From a checkpoint of a small transformer trained on Wikipedia: width 224, rotary positions.
Each number is 500 + 25 x the weight over the matrix's rms, rounded and kept within 0 to 999. Layers, rows and columns count from 0. Numbers have three digits each.

# down: layer 3 MLP down (transposed), 896x224, rms 0.0935, rows 260-319, columns 112-223
# up: layer 3 MLP up, 896x224, rms 0.193, rows 261-320, columns 112-223
down260:558498506477461473522511538487509512507553520524511568490478552504501530500536491508508500491457515477482524554485550559557499480527479494497492539510528497465511475471518477489500483503508491504475453463542485481533515482500502496514434487495500508490500478525502494572497481468500523482465485528530504495487478463497501465521500497500
up261:472486542501518541494477539459453523482500448553474513482506501496497502481520474521478509473485503507488446443496534487524502441526535531474507534527541456484505531515468530521465512479478543511515507503501492505511500505496528503522521501463470443491517514469466445511511495488486480460470469512504483522509522517492523522495535489483
down261:497465527501541516517484472509485517503478468514537524505497486483549498486543504516488492501518513510556490487510526489502507487474532494507517490477502503496527507504467494518481477514513568477482481538484522509448501483518502503534469512519515499508469487529526513510520504529495487471489502491519532476449503516493504508529461486528
up262:526529470461517528507497497495522545500494499491478520497502509483539481489532494481496511511483529494495490506490493501482478513506493520515459452499475453503484504568484553514521480480501547503475492518522508497512512516489484480536478541531468488495479485459483485495465519521496467501445451515510498486500498522516471508499481504467
down262:474464531512467460508484496474481494544512490487467503519449499507538523495508489504478565514479528540478487482513473495508446461520520511481472515489505484525509510492507474475450484542523490453492523477469516500534506501521492451461474506525514487523541487513496506534505497492500477504477484485534504478483487482538484508525479517477
up263:536521485514506535497474540488501525473472507521487500474497499514486505497529489496466473545468517474489476538525503542516509492528529463511502482520506478495511505503514501509528508525459465485556509534486478441540490486471515496505463501514537482496452523506443512477489492528493531504471494466484475505480512506526489486488501542463
down263:499519483481540517546505493544504477532520473506507475502530488517502520495529462485485472506495463464490501506544498523486505485556528467534549481486529557462525481496524535490508478459499468498507526544493478482499494504466540496523517463504507510506515516512475524528531508537495510536469504522475470545505488550513520450483454513502
up264:477494471463556465484506517477516549502455502519475489449453498536472529504513507508524479482525509487475524514484491542536503462527508529517524492508481485473476484553506503489508475487485475550485510500548525510538529502507526566483511551506542462465467506480496505521534496492488507501485528507474519450523537453541436490512479485500
down264:501471490495505475515499507512510502516469484500496475488503517525481485487515483520520517483505515497448490485513486495538497475517504513592483451546503478510512500525500502483507509493497537518514525508568481525488509481484485561461512470482527508466474492504474497502505521521501462526527506479468480476533522530500503490505478473504
up265:474518526496492494521508520464520439463534494501471466509518525539490531485541501510513519531489527493509502505480513504507505508455522506474489446434482533472515511463527479527496496503505454517475488493493488513509537552492488505451444501500472519484455483510519497505470506496518510459469503507497556508525481488454482488506522521498
down265:467507450439492490511498519483462493492483479501456456515555495508489495538488526505490479492484497508551501521512472499477492558436491514485516492536511473477492535493477528515494487496501498553441517448511490530448465498497485475499549486460523459503537488518516490478518499457509480510526549463473515504486464487472501507450489507518
up266:521483491501481496469467506510517534495503477439468473493517515520498523473450538518501503441515504489511471501480537430461519448504535510493481526562496516472500520497507505476507473491474497494510550471488502507533470493487492507510481485456492454520535481516502501492489483450488511532459457472487467494462506493509463497471510475489
down266:537520508491495477478491497491492508509511507495517506479459545499533534500548468492551534512548513506516486497475480523467475525463481513507481477490490533492477539524480516543582510523495479529476533495536487528511506493463466492490492462495518540531498537496502531474535502493478547530511473525502448496513528491470483457512536495479
up267:509473572467519467477484503525521484481514506505502511514503518457535545459529494483506505508493494487514537485513493482548533454510515500507484476480500447543549455477543532494515438481515458494460458522511508499459479504501498519501464515523491502492508540478481465495480504502451510505487491504551472489540496517516505501508512476498
down267:511436513503500552451445517532469550543519485510505501494494455489499450464512506493504513491509524538517498538541478520499490520527479475499470521515496488457483456512488521489485481519418550526494435527481488465513502471496479472516511535475521483468517533530488508455519528473470522486490506547498461549478493533523477489500501484496
up268:523528503477543527452467509465496536493487514506479476498523510459541523438490547508506486499541534517468518482517539498522481494499552506522522462470538509476480470492480497512509446510528500499519504489478477445506511528524505476491521486520468465503541508553475465489507483513505496482485509501541499455473492463472493487529535499559
down268:526536486469490453509487536514527512493489491567537502508507525483501492480475504460498462504494494476511493501507549472489511505496509477504499504459526462488494521542490506520483494492499497542501483516482491506512519493475506512474532466501510472438530534540495539472545500527494491469495516512504443503452459529527411513509532469499
up269:531489539486470521528460482506519488507502497523454503508530509504486470487515520492500507522532496481488501529532461483502500539509490556510519506529514535543492520552448505458503540533550499531503515498472505530493495526507486539531530533479462493504505521543545498506522539495515507540515455510500503519514541515497520472519522483521
down269:537444482457535490533499488492483537516500472490526443498518480487439492500483561521517478504530501494503484518508502476506495507541484505504541529513533506491474523480471477483509522487509462488529491486492447517474483501509492456515507505477498509522519522461514484495453464521514485495497474467516478467489478483510510475478498472479
up270:479518502497489495514406569517518548470471524509497521506486532505503489494542504509504526466466474490473524485487485506502509492472505481456509482492497493503517458502537518518488534508522503474552469533496483503477472447505533527510459541518524475465548508465518513476477495505472490478529494495555511497508451514494521484499543503516
down270:494506483504475511484518515462497497494499482496477496493497472529496513502494514504499532518500470530529502531508520538491509473505487507537509469515460529479484482485525510483523512501512454469511451514497514495464515480528509481503455495515527470516529478501483472536529502498509493468518524486507497492475510481517507514499501503492
up271:493590458488502508468522561508513517485514524515497466500503514465463488503510477436536498523505468514552477490476525475480511520512517474506528501504484494474539460487471512482528522521478520493483475512506496498480506487481534471526493520498472537506532531519486470447467537485506496495470461493491490542501451543473503505517502527494
down271:506520520466528497516492527489489492504509504502474488523460526489507506527483505481503472521520506493523534456498507536490513498548522508538496527526483532508521482456494522448462517475520496545471555492530462468509477472451507449524511457517528501475545469498470483522493468481490502488515497524486479497475525507523501506510496481561
up272:505490498512498452534491495498514481507532498516501505550513509499495514493478469494503489516514507516502497512487522524510523490505529495511461527483494512506520479504488502473485526509506473473482508514508561501512479504533444494475521461481501518504505479498543483469469465540494519467460539496488491497526509508530492511468557482512
down272:490499488529536507545512496513505509505454485489493469493446465515540519493497506537529513527483478473521498463495538514436506575508496523498506564496543482544451527516529526518498484490487465471502484485482505464520492502504506476458474515559449490488495492499528524505480524491510477503506552479473474500532495487500498485459488468491
up273:517522479509534461501525505493504476509511533545490524449487520498455506526515540518515479530516479501520508496471508498484519506509507511482522485483477483488480514538472542509477530540516463526497499539539486506509504494538477480546487499480461498500442516502490521530490477492463454518510507474493526497462486485514470497482516460503
down273:528512502504503443511476518446503512514487536481470517512533498528506492525480520512528503464472508531507476493490502500453499562478495517467501482515512508519494526460519469481516531466454467477501502523478503471501489490518535456511469466517514504496504516494503472509501456515518479475475484504554476510519495496512487530506478481519
up274:516497521489507517502476484501469486501479526510518489479492474484531468488492451467524518500472482493477507464504522506536517480484529486527510458527475485460543499482529497505483478506508494502476534468513506505496465448498486516510476516506498490471502508473527505509480480487463483490531493539500515468478497434526470523510487542516
down274:461484515517514468468475463511460511483498495508574485528519463488497497493482485471487509498450519516480531484533504535482477501502508465521486477516500498477486509502499456479524486579497521492508493522498518483513473457523489514484506531485497550518505516505531496508486519491507501477553475531494490481507492499528488543468468471510
up275:512527522495461522495482526495484517512518478502482485530460509471520521498538525492527478541500513510482466483493494503520494474518476494509494515456499511480507468451462506490504487514519512528491462472493549509531516440544486486512516521508474476481501488505464471529465494522513540506509519542467534502504509491471474491465509500506
down275:481503504520479483512489527482486486453555512484534477508493544498528512541505523501501487517506495487474518494541511491529494481491515502505511469459453522521474513443497518529527518535454492452533513508517468500511520497478504430533516484515484497455511484512496529510499493533493484507478552493478550519535510504497467502473523471512
up276:534484541490475468542543504491513473548537521496478518520489498455493492473479506518521509485502492493487524496518482498527474529460484428543521479509501466502479517523494542481447507511489497507445504482474464532438493497509484459474500534513512490521483488448503503462475532492512527472442531486559475455482499506455477472462491479491
down276:525457501503505504532473508514512468517472490487497498514528490480464521542518522537514472498527474492468487516582498508487501469484530490507518485476468485500446514480522491484523527518522506554447558501489491511485481518531476481467516476502499466528468485493503454491513537467520474502474503521522471495488492515454496538472491461533
up277:522500483498495457490487483548503508490491493514493465529420511465498531501520489475496498515444514474498553425498515495542479509512488467513480522506515502517513420474477497505533507560491480539473468497548463513461487480468494550516508498503498497499518545534464526497487493496482508530480486521469511510509497461487513489524455509498
down277:499476560467486499510543477505529517504513509481520455488427511501500523506495479478543547481493523502521499475487484507460466518530493450481522491507481497510555488538483537507521462529532466524490524515520522488512493452514500481495510497480467512503470524522503528501481485476510495454503486530511504505511482483507485511468502500480
up278:472521487484506544531526477460505462459484519526510522506503476486515532508489556492448481534498517469489536462483507461521518477527489501515496487451496495512465491530500492513499528514494515480539531482497526500499530498481475484501495453503489493461508509497520470483495452496462491473508507479529558504461501523540453497510513478478
down278:513518474520476508473515500405507515492538500491483505458471476472494495532524513454452498543487530481460519483479503503557511512420478499548544484500485486527499441483532514526494481483472492492465523513529506499492524484508504487520491485481520506485534508510513552505494515492512506502510490524500473494477483507476483522472460517487
up279:489486459503466494516472476537520526499520508507473489506516528511547502518531502532522529512490495482511517487458496483470470497484499528514507516509503510457531477495464511469526485477492488505522486513504464501486548459448491499474466507477531482553491467500532494519495461506497505521480462509549510510534484533475434493480537505503
down279:543466499502510483513522480489528498513515511513519500464499534485502504511513528485518525510509506473474520488463489537558509509506477480497515511507499506523513543474484503474523476481516459513482481507465455503484509448513504477492515497455508530518486448538495513478550517469501484485516470456472539474507509518475472503489505548491
up280:511470498508507522520533483461494531525524502526492477532537534511509498497510500490467526498465483508533493518459488526511528497489489480500478467532493509487511493439499504543494491514560473499533470506493505543452477487475505484505505477502526456529506516458522514496499460493504499486460515505497519543486508495461494516498470490522
down280:533466476525504510522521487478448486453495464523465458499490499525490529500531485495509501542521484512450512511495501500479447467499502477516550465491435522465527493435489493538456479512539479496499514508501496522509506493475517471507504498531516495469519484492528495488505530552515492502478479486475548512495496518494479492502495519524
up281:514547492542495485493515504478475528460483514466518500493471481550510464507508494512493466497473515465532519482482518519493448481464504497526532516485480490477496496482461509538513527539564513493448479527492509491484487498539496489499482514513518464539511522507475505444503472496479511498524457544532506503516487537489549505466488532529
down281:490486466500489502493485468440529526479527502486473490494512541503496478493475544508527531491469480458490455524523504515502463455495554513480474499435491493503505520473467493446509522488497469475494520548511530500514481473460533552520502527503506533541461465514498485495528515579515511482493453520516517464550465552520553504514505499465
up282:494488521521445491489475532493530471508481479508477493480471473526485499507454534527535480457522499520521523537488511555490524495465526505516554538533534491481484529504542527496513473512540463475508513490507475533502507512449495480452537503480467525475529503468476524510510507508492505506490523488502486465498513502528478501516478536478
down282:518496521508489522512474509553469508523465485450522492516477494509534514502462530474470518506476547461491504480448524507502478536481516477491557534511544495482502510511488477526531495506491462557485502482506530489506494522482509476492466432502517489487505469493488524482574480491459495508433511499510526481468534479531517531497503514500
up283:500516523503526544474527476483532530537506540491482506505477480506500535452517473541510474499474523477512502514482529552496498478477501527499526507517500494512488500478493494508485542496527457515470504497511495473470480474520449503502505527538490459481559480531514517481474510503500475503538511511553487519481493524499534482469502524506
down283:507504449512469508513445511504518550464485519525483532524481487516489486518518457445494495489506518487523542491493512507440494573503469483525523442481490498501490508491478499498517500465476499442511546441473510451534461512508485524566455531502500489496533509508517509519557500500456516513491501517518497512490535531505494463501482512515
up284:485543445527493534483433546509508509536473511488469521523508500489489492467487493483490525529499495446510518477480515525524519528509535555496478484522477516495491496485487510450472481497469512438478561496454511510474508507477548470496452481507512510503484503445454515525524523478545499516505498440489541518469493499499450480510476474453
down284:512544452536475521451464489479500500532499485503511497510491487489522480515509509498475511495469504484529510470513505466498514493474474484530493508516449500445486467485485528520440468498501451531522519463558465476459452500479556531532447479552489473508541486507491526522519541498493511535523552558449490488490484503493483509468540449516
up285:533534500506553493502518512487503484498562503489455494535486500486520503518515503505499482545517546509507488463504506497517537458503535516504510436530496474494419480506454461472517517460497508529505496496469542473535448459508502458500545466514467474481478507481484513532510462497500504526530485490503475470499501482537510526533504457520
down285:514468505500472525515512488482509476557550524494502526463503480527530506497462544496481567476544517514504529478527505497438541522501457499504523456480523469517448472524492509454503495493464460533511452543479498484539451472497506489515524453493522493477476473469468495512511527477500497513463512496484503520468518512519443485508474477535
up286:495478538508517513509508546446483509498489495507474544505475505483512544466484460529487462499533475528549508509449503507487492493518517447512486471547536534461454504498505516464505513547528472523522536464470501517484547569506482493519519500495498515476513502465546457499468516482504506501491525487507506510496515489459486481560489528494
down286:490512499471520472497533523506522499515436505496465516496493497486475533506500518497467467465505463481512517491517487516496519500493482526502532463502506483498485526515502480444486502540560431537520525449504507531473506542492473501520482511501536467484518478488498467487543514461528496538480494487489492542513510489495538478506502494476
up287:493557492542525452505512517539492498504529494460494497515511491460473472542489478450513505530504496503482502518486519508540514474475487460482568477553498517491516470502509456481499484519509512538518501484493467516492523499491478461473508492501480490469497513521501498472546542522467491466456480530532492468491518482506502484520518475493
down287:522509556470498456515495515541508526492526481430523507498527494425563532519480480479485565491457500473491497505493503509503556481558480534483500513524470496519503537499530487503460473527508472474528473527485482493507547486517512531529546487502488496508487487494519492526536501501461548500514505454515483485539471486496521497491509517503
up288:527478531466477513471467489505473461472464454525516504510523496523477523514500482505506490520500488470482489460472518550544481499526533420498467491516478536513466468479479531539541522539500543486502535504518475448504487490488504547473495527460524545521465513522473506450527484534500478507498526467460458498481500502506519495530523486480
down288:474456485514515485465468541508524487459505551484479531437484513460514525485496500493486482495480495519505519474528494485509481516484512489516492440500510506553473503510493494508522531481496490458515474485488484455535481470554483487460519482520525499530464540550498520486557475497519543533488488506480469502527479493510506534460479488519
up289:487512524528511500480521471473525536506494452500496498509501529516532520495506522556457512489526478494567502486477519468516540489492493483492511552512507509528515499512505518503474507532499494473482500496493509509511515521477466505492478509505494522499523532497541480505517498496472522457469465482510513522495487544497494536510501479494
down289:472479536535509511516511501508511498538492475508488549450498496525478494484466503490523476506509493529510492498556498499501522496498494493488488534478455520507509486501510516505547463453452492497466456502502524540482501521493486503474514518487538503482530494499522489525507528487486519458473488460509546523508476556514504474479523497484
up290:467482489514525463533469487493507520489506504492468481513479502495499479501480459467492455508535548493505527470517479492534514486501512491491487481498498516478493507516473508469526521497471488537513477504495507500546502497508521505530504511476487451495487485491535488486532529487482477527522490515523494446507481503501485534491520494479
down290:479471489498547510490491504512525507510512490512512526517516491493502470526499505511504496489486496479563505532521468484457510549473510541545502495510480528471500464505467501533497490457530480545489502511523446491466494519473522501528456534507523557509521512480503495571505480495537506507538503524507470479488458524507537447534540526507
up291:475521518471516471493541521484504499528480507461497514513515511541520495519514519528496467534504464524479507535489507472495503492469540558524519492492542499454521498486521533493456528512513495484533525534492536500481489470507448480533493512512468486553508471510475491525471451531510522509481483511551548504509502484486501531466526471515
down291:532485524461536496522511508533493505497527540483512494474502516477479476499442496504483525533515526548519530518467475544464511533494507507506536507527483481506482541461505509514525471493485519485474488542476517484469493499512488486463482462492467502533452485406484471468473514508547494502517502504498515499481525473520510506535558492489
up292:497484521520496501519506536507504531495511531527471500544487501468514462546482516539538483490541470472550498458480478483500509501490534511505503446489500502505487479466516513488483534493484457525477510511540502464513509481498511497493561511462501502477491476457483484476490539520486465541507505424536477485514493483508515511526487505453
down292:477543500498508502495472472498494539519477506491475496517493512491519493507512489500532501527496475506510468526523477511474500465442513521514548504475536534508507491540513495473469468510499512523473528530503458490524499494540477461496493491498514520505531489513461497513495492468457499504530557487481491514482482484499493495523512508528
up293:498471478522482544497506551514499515499520453555490505548486506519458471477473503495525522496484548514512486513449510526491526475489496511533467477504526485468480498481497486496549518478529540481498508496506508526488472480491486501435518478474502503545549527505527521523487502507472540521468521499490511491518486476520488465518510503471
down293:504488506482489495526499515495528507476486451508485488490503512471450526507490539476498530489515487478478508523470495485479485498489462492515496475504508463512464478513520492511522506473493498482503491505486469539491506527551475505567496471540468481476513511447512499502515506464440515483512460482517509497476503470446509441474494524496
up294:482537511510502515519493486494462506505489487456469557518447512495500430485491494497491512505465482478421504515497450488514475483466490474486498495521485544538535482513481515500494528522535499522488502514485488506503506470465476517534492549471497497501503524455498493503548505533506485498553520436519500468492551483485488502518527555465
down294:424549514483528500481474462546495543514469425511475514427485478490506471493507558514498483560478540468486518509518494472522495464536498510444517501498503494508469451495460487491571529479520488481548488498480507459491488510475498487498486494504520500500472535520493529496456484503511508499504463504467488527505510478506478527500487540501
up295:517513492506491515534522482461497488515471478466491490524523486476533499488493476450495503522548485492490517507496503532514506478487522510474501541495460519494538572514493512464516459453547483500474497531528477539516494434461465525479496500472497456495477490469468516483518486521458525478494533495504488520524458538499432487473490523480
down295:494469501498486543508549474485510482515511549464493502474475513507523502535488538479487525512523507498489488488492489472524493484496484508473504529499457479487507502469518521487462461544488500514492510502482532496473473464513442523479542479494504497492534517480480485520473463548519502509498472502479517509471474521524478486514484513463
up296:487483517490496497524489466495495497515487558502514485533497511489477531482511504489526507532466509487524519456487500462487497497456441462533542489536475501501499472525498529501509481501514433510539478502479508476520524462511460481493508545537489484496526550530506505504446494518493509477464518480459480513468532476496528490493480520522
down296:510491500543497479483465520478515559522496516455552516502492498467481537527503524504493528509487482486517501520484506468508504475510448542543538531494519529461498534502480558512493471499483469506490494468488483520511536523507513535472542496533520472491477476542497488506502534489496465484508539457513513461519516468483529529492475514498
up297:491474546496514554513497494476559517496507528513469517488478467527490502543459523520524470512506511522472539475486490472517485489509520458531486516505459532516469446468487465484546491483464511498526524503510486516510458471490514485507535465496501483485440489510492504481545501508513503512514506490500499541526492478493532478501504482521
down297:494536500527513461453473478486550470501469488507481514474535481478522499509520494503473479525479444458488538463487474516446549485512509485493477502493526519479540551494519538482449482476489487486513428490484469467480473482509481483473508489509455541477450491492456503482458495478449509494487489520504516502471488522505504518514471548479
up298:472467461512462477512487495506476482514487484508455535532498548492459483458462498497505517471466505494496478476464546518546480512504531465479497498474553522492500537442520519513480562457480479500526462521477504499500497510471507481507452489521500482503505518476501493541498508510474550522489481504520485489535483463492499475473491482506
down298:499502499544475492493517538525513499497513467540473505539509524488508478504483524464517514468451522501511503506459491525512484496475533476523497470472521493489536524472471476515528517490489448478524468482511495498452486517478504492495502478497514519490467467469505505543481451518484509475458462475457503487503512508508502499499478531526
up299:464504539515446476495531449465531501451473467476514472460451541492521490532477516532557564481498548492471483485497505503523515511478528528476501524460503520499517502522528467495510479554499464480520525493509488481478500496509469499475548463516513490508456504521490539532492547526456470490511504451558552527478485443495522508503533510459
down299:497536505506501491538535489514528463531486503480503475513513497525521441522518466532545484501505540524519483467503515499530501501493508469543477509504517523502505486508502494495491500494475494501495527507463487482528456496542466511490513470477485482491501507472553528485509492496505455488499519457541511536491530497499500521487505510493
up300:500513498514532515548493515525474490493537460532521535526524528474511518513488490475504464491493492503482456514524491511506496485452485476509491506524502524435521502530505494535490497473508467482526520460490502511523483489482510562532495505495491520494474535469465513501534520506457522459518525495499473482525475473503519503472493524512
down300:511456494483510496480473487479463507443481490469455503493518530501515498485493482492491533499486478488480448470498493493498526545484499522472550477476503489527480518486492519506516459483528505473557458550449541493519517476475470506464507526528501437562555516555461509489486502517491466494493467494513461481500483488498466501488517517500
up301:510476510514465472482527533456503515524489501493512522540513528502475523480500466521520447504499534470511522471471505502540527462528511494498499499507517568483533547528466513505486533497505484483516517525501467454487511466472485530540439462505514483532518502495538555538486505538441512481490520530509482466526488450545523502486540514563
down301:512500452494500483484485492506502491526508485500481548489476505485495515419473493518505490452511520512451495502485514519543514474531560492518505483506506482505559474517502538524494514465494466522553542504523465512488556513490437504521493453558517495494486508465531525499489486483462491534499494531498519509489491490530474528475561478543
up302:499475536486519498527488499499521490528534468518458505519539516499462492523519522489523483457492542511475490478505558491498509470497498535475497479489439548519470519523473488485491534431466477447489499446523509491505482506489513517520516472505512489540539468496536476542505469468425506487513508510490463481511473525522483491490521504480
down302:479510500483511517483452490534539516496504517510523526483490513530467511531537491464498546496529452465516506497484506503506510498471496504483497511486447520494513479492514507512536476431546510522483511505527494474507534478501521510509503505501480498570537538491474484499539469517534519478527514502498459488505458458510471483488512496559
up303:496483467522502497511520527510490519510476515520453515496464521500489504530519498538518466545514480484515516521499485487537472520480525471512449527499487535539526507502515520525497465481476481513526483461542551502525498493508519497456515460516458506467527495537533506518468477462496495504501501520487468499500505501516515539505520491513
down303:506444488473498520547538507500477503506478509501478528496476484479536520508516456508570506540504502499511496470498515506506502500508478494490496503466460539525506527515476478523490500511523522493530485469493521496502524522490526478472531482492503522499512465522525505500505480483521468491489501538483510548500514490525521457499481470520
up304:514525506524577531529518510525466518468510532479499563495506507520479492513534484568510486560488511480483534530484523539509523475488553517498508483537484478561529519472493514536434518502498504481452509497502479481520476499489521520473470492500469467494496514528528474454494499535487512524490526476498530510474447450485507557501472519512
down304:529524418492486516523470505498497581491488524460515528470505526502521490513511523519554464533438516488435492519505481526465470486491530498518509494494471530524517486495480526458477493475519496462506506469502504496548471476478524536501486511485468499499529471498525459492496516502512526511473501496483487504513464503548498566500486515462
up305:524526513510552455454501485507509499456525513502512548503524481513508502457517454510483475479475493480505497515522519497513524500489521517461481500457533525485505503481504474555519490517505489472463512473523485514516469507527522500520439489519519466538535518515505498475510508501489494469492505524470552553484529539502521451498503557468
down305:534518477460533463465490450460538489464509534490509488507468490494454526507479483506532518464467530513503479524525501522485481511473493529489512494499480535442482485502493505505548534492513491493489474489470502503486487472524492524523514527513499513563475483501518510485506495561478475496514482497511532514514472555434486465486507557488
up306:467491502529520547489501485501504469483517441520506500481465491526496504411471542466515509471494495523456403521515527502522507470501522486510519452505468480484478484515513533450521534509495528524492491512492513493571497522522508522497510537529504492563499471494531424492469470521472522493525513513478479512486535468484549507460490480506
down306:500484505528480504475474451447503422477473518530425581519516450486509476468466506475460504458550489511500478518443476511493511544496505519479473482503517483500468483459506523466504477501498496498498498486532502498536539485513541539556514460526488527511478475542474509521484490520515455485522516490503473512463465514439536504493505511538
up307:424501524506512526523521541508481510487514556497497426495494547453448518468473490526491499497529503496507472522538517518532482492475522498493484498515459467458569478506436488538497537500509472479503485471520544493463536455550496510497482486523461529515474468535468493478510491492482492505485523497535508483499462529519509539505526550499
down307:517528572501482532530520488493496499483514557534508466537475511462452516543493513487473496509524479496473499533436500516515461494531504523475501512472509518526517539538491449473506508476529496506509457534450468516511477515478514489456484521501462471536505498556495534489488535506492475486506482459508476481485451508495475527484470491483
up308:516464485502485500533482503491533499466498508530490487504514475442500497471451513505492516481505493488514500514481517446459480561449495460485466527489511492484427515490534504502493485475547458499489464511520477492482473483477445480520483499477462520531462549494534542457500498462464472557484476514518463494484501511521525517525517502504
down308:506496495465503499498522478466491465533468489483500462492484492509512531445508548492499505465517488511496500479473511497508460529537498506506481499517542492511495511455535460499485496460502463505518482485447502486490515482552470546460525483491507487481504535525499465520546476512578477512520520515506486499477525559512555503497538516517
up309:464527514511462515503501493489493457546469464500506511471511515500540482476454505486504495547479527484467485506531483486511545500527489496530524499487533507500508513508534510525466508478542449567486454492491475477479472543492472523491475546510489505477542524498493480520503535484504517508491491484564507503525475528480532461506512490551
down309:512546485511515466506474522485482499491441505495524513512508472485504467526490534490473541516520503483522466559485458518477522474499502507505522537503510532472472528508505502497519539510499471521462519489547520487505502496541508499513490535484466493497530511544520474499509516490551536499469513525494518535507468543511478530492518488519
up310:497517498467474455496500446468506479470531479494513463491494499573514560497482460487511532478488506452500546533467547508475503528449518512470461481512484516486515533483498547512480495455465498499496563491494499480533541465480500534479473464510500518517500482483478478477464509552461503489487475458508544497511535528489470525532526495503
down310:490488500507488488491521490481450491535534502501529516451451483559487552499508457498507483480524505523492477493522499534462481491478451475491486487493461494487507535472478471502510477505516487511502538502487546516501484449500509498468474489493478520514480482502507491480501519498524486490494502507505508515498506513438465504489502512500
up311:488476526498454456489565546517478495495544498533496474552545525500472487539547492552527483490465520496482522546511530528500493505515506512470466508509498479521487523465455482532470502523530508446496492525530542533515557489495540492477482547488524485513520518529494467486499499531520535470521462494484473479474469504494491511526523491503
down311:465456521465484489532478478494478490504499529517529476504467514541482504498496544545527500500461477518454529481512497502520528533546492500540489500480496512526456506488464456487488487529520514480482460549492516493502507485513489482492475517520509473471488479523516487462487496495489481477505530496454459550545466485485459501520462493509
up312:511473460538513504477475518536524529500512492499488527541508510480493463492540515530487515549506516500494473456479506480521511538543481485473501559514505509558525447535540502511496472511507498529486490464458489551496501486496472488552482519535495512489541481475474516473456527487466456445512522481523463532492510510473469505493431494513
down312:490516463477479545515477487496456506507515522459506495521536541481463480535466505482501459516476520486506467493506496490470553542499491472506489525509450551559554490451525479514482488474507481534440502485521543526503511518494515537518540501509533480530503478476507533471511493534523475508493487465503487485509522540443495521490505503513
up313:482471522518490488514491505459539468478480515504519523504516500484515483459488529519519507563466488482502512476525449471529540526505527482473507488496517517490488501525505560515496522493446519504450483496487544540508488488487538515490484519541537484527516523469490481515487502547479533526493496501508518500480496481458490546522495492478
down313:503503461500483485537494498490510506509505501475518543497572502481510460521525535528486449490508495494498498485539508467479508524511476474521526514466502488499546497515502506527504494473507523503452500539508503493455490486454526506506523467505472506530536522517515481494463498518476539545479519519499530538480470512451508499472533519545
up314:520504524554474483514490562479552504538484458518469523471478487489492499512481502478479498492497503471480554509509516456513486469465523501510501525498490493519477545534476507475503464514484518489520514504547542533519527485483547506471495525523503479514519494453516510490494525524513505500474497483529465450459504474476493512465509521472
down314:496484504486437512514551511523540502509470534512542483502514520557482488507485512488446521482518489518482566484488527451449480502493540462503538479453487496529544546485464474492535471508512507537509533538544472549496502484497516472499495504562528456528530479496480493538462504485481504557455509509549509525504518450496535520498448475474
up315:496475501463511537478476504519533467483515564486535506500544530483521506526520494516494510491524460510477477559458480486461505515490543495549510510502502513519525487528502482504505476473481481521555486492494517489451489467511518507498488499485497480482484524497501500501469512540526486470503471527521478502495501533470517480468514495527
down315:475497511498473476522474502497501512538478493492483488560461478500470481504549499461483522481489508522486490509515477492527492516494498533489498468497504528483508524496449459517474512440515479478558463470469566481498463507531520484488526472508516503490505490484504493496455521526467503517504547479479482463486518491489505471482487507533
up316:525492460521477482505438502496483529468519456495467543472465501463514497531503479471488476492467479507503511512496496485531502530482527523491462516512516530445486498493494519458509503453480479515501510533503582476494499512531482483534479498528516505501473479482521505503480523474479513498525503478529485523504516496495537492500472444473
down316:580498501500497566503489527489515488507546469490511496504472471462497504480514540519505524493469495497489508525537476479565523503510500537504499489519468479461459486479517487496489458492492484489503450505479525511493488479465521532494518515492483520492467499568517500511468494515493485559468451540473510494491515517487517535497473475481
up317:521502475525506490504522492539472494523493488466464529512491457485522495536486527528514505490556499505496446490488467468469515485510528479504416456433532489491445506559541524475496486480518509495502451497489481463471533454481468492531497502490532543530512551533499492494498490486516506504526471533466493489523556551484495519509468472499
down317:501507484509484452544532507455532506519542503508506471472516529497556506573532538482539516495523494501488413501436498509486491512478438489497473520506454489505502537496503472509553543468538499496486501485487481451544512493512492475532549507498455502474503485499469462481535518548510496494507464477526508480505465497495560487498526484473
up318:448468522521483495537490482508521497553499520547486515488521509521455508485523479531579493513506537487487489524487529470472476514458498537488459533484522464510512491502504498533494454465529506505492493501527498490519481537498474493477476487483472476486480442508516520504524471484507455522481480524500529547524486486512553505456517521496
down318:495557570488496492499507497483493510498505537509507551492476496489495509469462508558521470541511510511509499527491543525515464517483496533505482503448497536536512481501525508501474489459439526493449501502501505485470544547477521482494546509533453523515478502485465475463538480493532508542517486506491511508487477473523456494517505491522
up319:448498498501550507475494480487495504531485532519518502522557491476495492469457465545497491470535463525512509507515498501484487460490502504458486488458521527490504472456454496532513499512488455501542527489498494526529490509496487483496480483512481523512485520494485480548548498498509526477520487503507522523508475483454525464488509511549
down319:499514518511499513468473495478528526528542518519487507470492496493495485559485482514504508516503521512480519522486458518494515489513504508513516496524498475509499476498538503483527472468489467457494487518487481463489467514513489547474522493524492520499492492496541503500467457472496527522514463489514512507496520468479501486569502505488
up320:448523487471491519470527475509465488499534501487488465532495520494517515505465525509445462516533507512486508484512514495506499493500493530515530497484508487484506460539510508483461522444480515490492492530483520507506462538457540504503480533506467484536483521538470505528507472494495498457464505449543508487515494474506493500486520514508